From a checkpoint of a small transformer trained on Wikipedia: 25 layers, 1 head of 64.
Each number is 500 + 50 x the weight over its row's rms, rounded and kept within 0 to 999. Layers, rows and columns count from 0. Numbers have three digits each. The size before them is the row's rms in percent of the matrix's.

# layer 11 MLP down, 64x192, rms 0.171, rows 0-28, columns 0-95
109:500443536548548534519424532445530529376489539447553518512512424508470538519518511547582466514538525545565479590444472438538494574556449416506473397461526583530446565641444435534498544520490446474546563484466545443541490536543521530524501541486553442499510479445517527472485426494450555540
113:433522585439525590505456615484591451527526522506508455620477492524483412548470474485522483525545426526569480458437429470492437543549560422534437480500588506497546506481561591526469543531490551537564537486555557506366591576542418573554543423531553457572553456464485572531454418438545549521
096:494589457470502534458511432393500589476525474492505528516466528418515511505522558474433468507529504552500495584515518551529502483467415564428505482527543426430467472508516360468430443551543385509413557499431469499489435553484466516452508565485416518559493495485445460441528552552498461558
121:523450475492443495550550464435533522500519511493430594513479548566502496505470451538592535501527504549447446541533513516470561414624530560398550417438608540541494476587532443518466447525442531633474510441543402497412457512457360518597415471441505493539472505534518510470572463523541492490
095:535562464511542470550497465529431495566456516398467477523483546469537458539538449510457477527492521428513558573553570471463473439372552571491485520629456505456514503467447561444483518465518532504485578492498517497526506513511387496523540578553471541546531443470510501403483487529477444521
091:508526501425544525482484504476454572489480499468545503480453508536626536486563465497428471567417492403525547579430396526515432525472499553606483514461531510532545520511587537475567541478465490448540455532372464574515581481592423535454576541575467410552476616475521587369465525473569562531
093:523534546554448469511513445465494457584579493589476572548581465506475533602665477540542496460587511492485590450554429518481526541524457486489510509487531533451384462514436468508550498460450527573436461470541468505470462480448524517504429518422497465579541521551433444463547469543508531467
091:517533470503545549476494488538534587464456483552483440370523457438490533485556540557499476544504453601574513512393508380532386629439495470603438512559587486532466538526535572432563523536516471497554527535532489553523523493492419441459551439555420509588493426470532575484520492458545420525
091:566569472488456588475449432509501456463505495562429542488503531474575524547492655488505570542531461445425558465496568475504544574508471434536520538486521485541395488608564469460451581556507432494471490483447523535580501435500496527533529511510555557421469462529462468442564487546450501445
093:579467553568480438573528598490457475474453546401457576554533378541516472567500464431506523484578472540528516475501477545445479532628537445519457575411482469484471512574547524587457447632475515543461507481557507479503512570504644503514519439398444495483510547537494464573538501548557577467
102:548564488533488479548523460411425435512484573559482508483514537429456531674493473598487545514601536498443562474415597441464528503501534517446535414558539541433483483459537507460510454586423590461389465479466487438498505501511399475462517442466561537485482500531506490439507502528460454544
103:513490430541429479424517562600453471483531428523464520446542531586586545500485501442589464548479452480569399469525530426438478479446507520426550488457532569463462462521485448402491433461501482490500575524432489488372511465527503493599530510517512469465431557552511473440519443503438462566
102:455488559447513502541480503623435540440457495552558492513530416552485481516448582575425472515567439483482440573454444543556469536444500492534459399551555613540556539521421556469578575583511639476584499542490517499499563543546524483506555544602465503471525524460563570492465405475557538487
106:461482571473569558542446600494401531455452460501547436587515443507489494486494466499404447523488480517546539527432435528581431447503460495510470480534577536584511595463542516593431533464549441519568423523557556460489565512577484472483546499559475526408446563442556601511443435406501503549
133:456509492454579487442429477576469446445542480541588445484444453442510493502509529510422428568472489517538523572468456398495455484451566537514437491582541496578586598457464494494534504483517533435563542539430420543513509537539422461379559563554396554488565490400528507517451552521475503514
095:466535507370546574462454518529473517531464523541528485457494456365568461530501629419503474586415478493536531520493484481494425497450426480504484474578482483522527549394596550437514511491521397448508498524471550608427537492551482458482479566541527451486507544491461564383465509395464442468
091:573497471524469449536545490485451548484498530431468480452397625405619581510562410514534566553522585439499452445467550535453485314479491528496497549510434425502471496452559518484459572542454560494460469482480482532353507515467503528508486566501517464562557452506475516453497536556501523514
093:553520462532460493492544415469488501525587434607503562542514530486547485589551474500478495475599499463570499519498478499451504442449441512591507457407512515432493450489404455512417481475395484550496499484581516492464467483431549530491413500557437375537455429517473608434514418513447492442
097:497539489564456477561538575537451430515514503509444565505469552473492423466430488442539547435584606539472626454530504587473520488397542483456529536477487489475490383522581487471507507567431496484458414425474524431449501482472606553579439458445522400499509457580521404528537510536460546454
101:455504529574499536466454531467435525474520493510522532473562466502497454527361493477438476537458459501540387514482459365429453511456444515432496530514594544516498474428539490474490546518564566499508545557496493491386502450549491543514552495554381592569558431489509461536426557469488465546
086:524490558490484442513567463517483548542496544488472509572583475580561423532421479455552543459506514508433486485544452502482570594520597474543551522454544600483526506486540511562559425498447442510538528463462425397544399539539528519510431449442531473528492421532472447534498456567536571409
073:506470458476505406553512511468466417518557549536453560604482467510409390478534440459438571534541482536450434477461476425488564452432520500480461540490496556517516476435465579434464482468503495609467523484461401470442458560535503511512393519484510538455521504456565398492510483552542540512
114:592511495530448478526560476476492498484484550424440584562556542464492451625511481462502533439567513496421468455583498543494544576504522454429543570510520519478450483534400507541567498500445501594440416389520472507480590467404496476492448465448441514507534548543480446449529502543517531478
088:506513439516486462515536413438513585467551537529520522520582468460448495493533472490518444513436467461476493551554566508456518463551420538420532527458524451498435427588525587512565508558447491575464558501526462500550445522516519548511553456541613604489475468568501472501519582499617488412
091:485542494454499544506482497518444595571408459412480469358488463476510490508505500554539431576513555559499467571530547547527464461417469505565431524588485451377456431503517489448424561493431556430546522560466514451549522453564515399475527518548445661507441486489506483579433436462390475484
094:456410516495472458430534522488374519527481555541493471557479400461496450517450482491492540496545541552568417484506580530420498506495550566491516489502537490564441509519513536576533422449424447568447463491370503422437467615487464573465434495450381433510418510517424503544513529502522577464
097:429446522444564482559463543515505462465521504522508504533531502505482495470511491570530539419512543488454374468463481548499490517524469404466466547487475516490609539421501565532489469500571464457494562513508469554526605539558501513496492468525465492476558516447552480495503437475536530524
110:568492579491447428547524518513509533482544556534456582633506547515435362549529476552535544458607475515436419508598499598493548517557513458453560531456582518481549408458472488540552439584457496576475476403486508429420487563453486482504431386500527481484520558564475461537546419475605486489
086:514502547465518628437407557457468570484569482518553529509375419590557511427515471486498546462491451506514416525486468552536459479549490462414440511506495402514531469547526529540505561525489564461568442493488522565528498510507399469554510422548497595421546466471579517497389489410426458450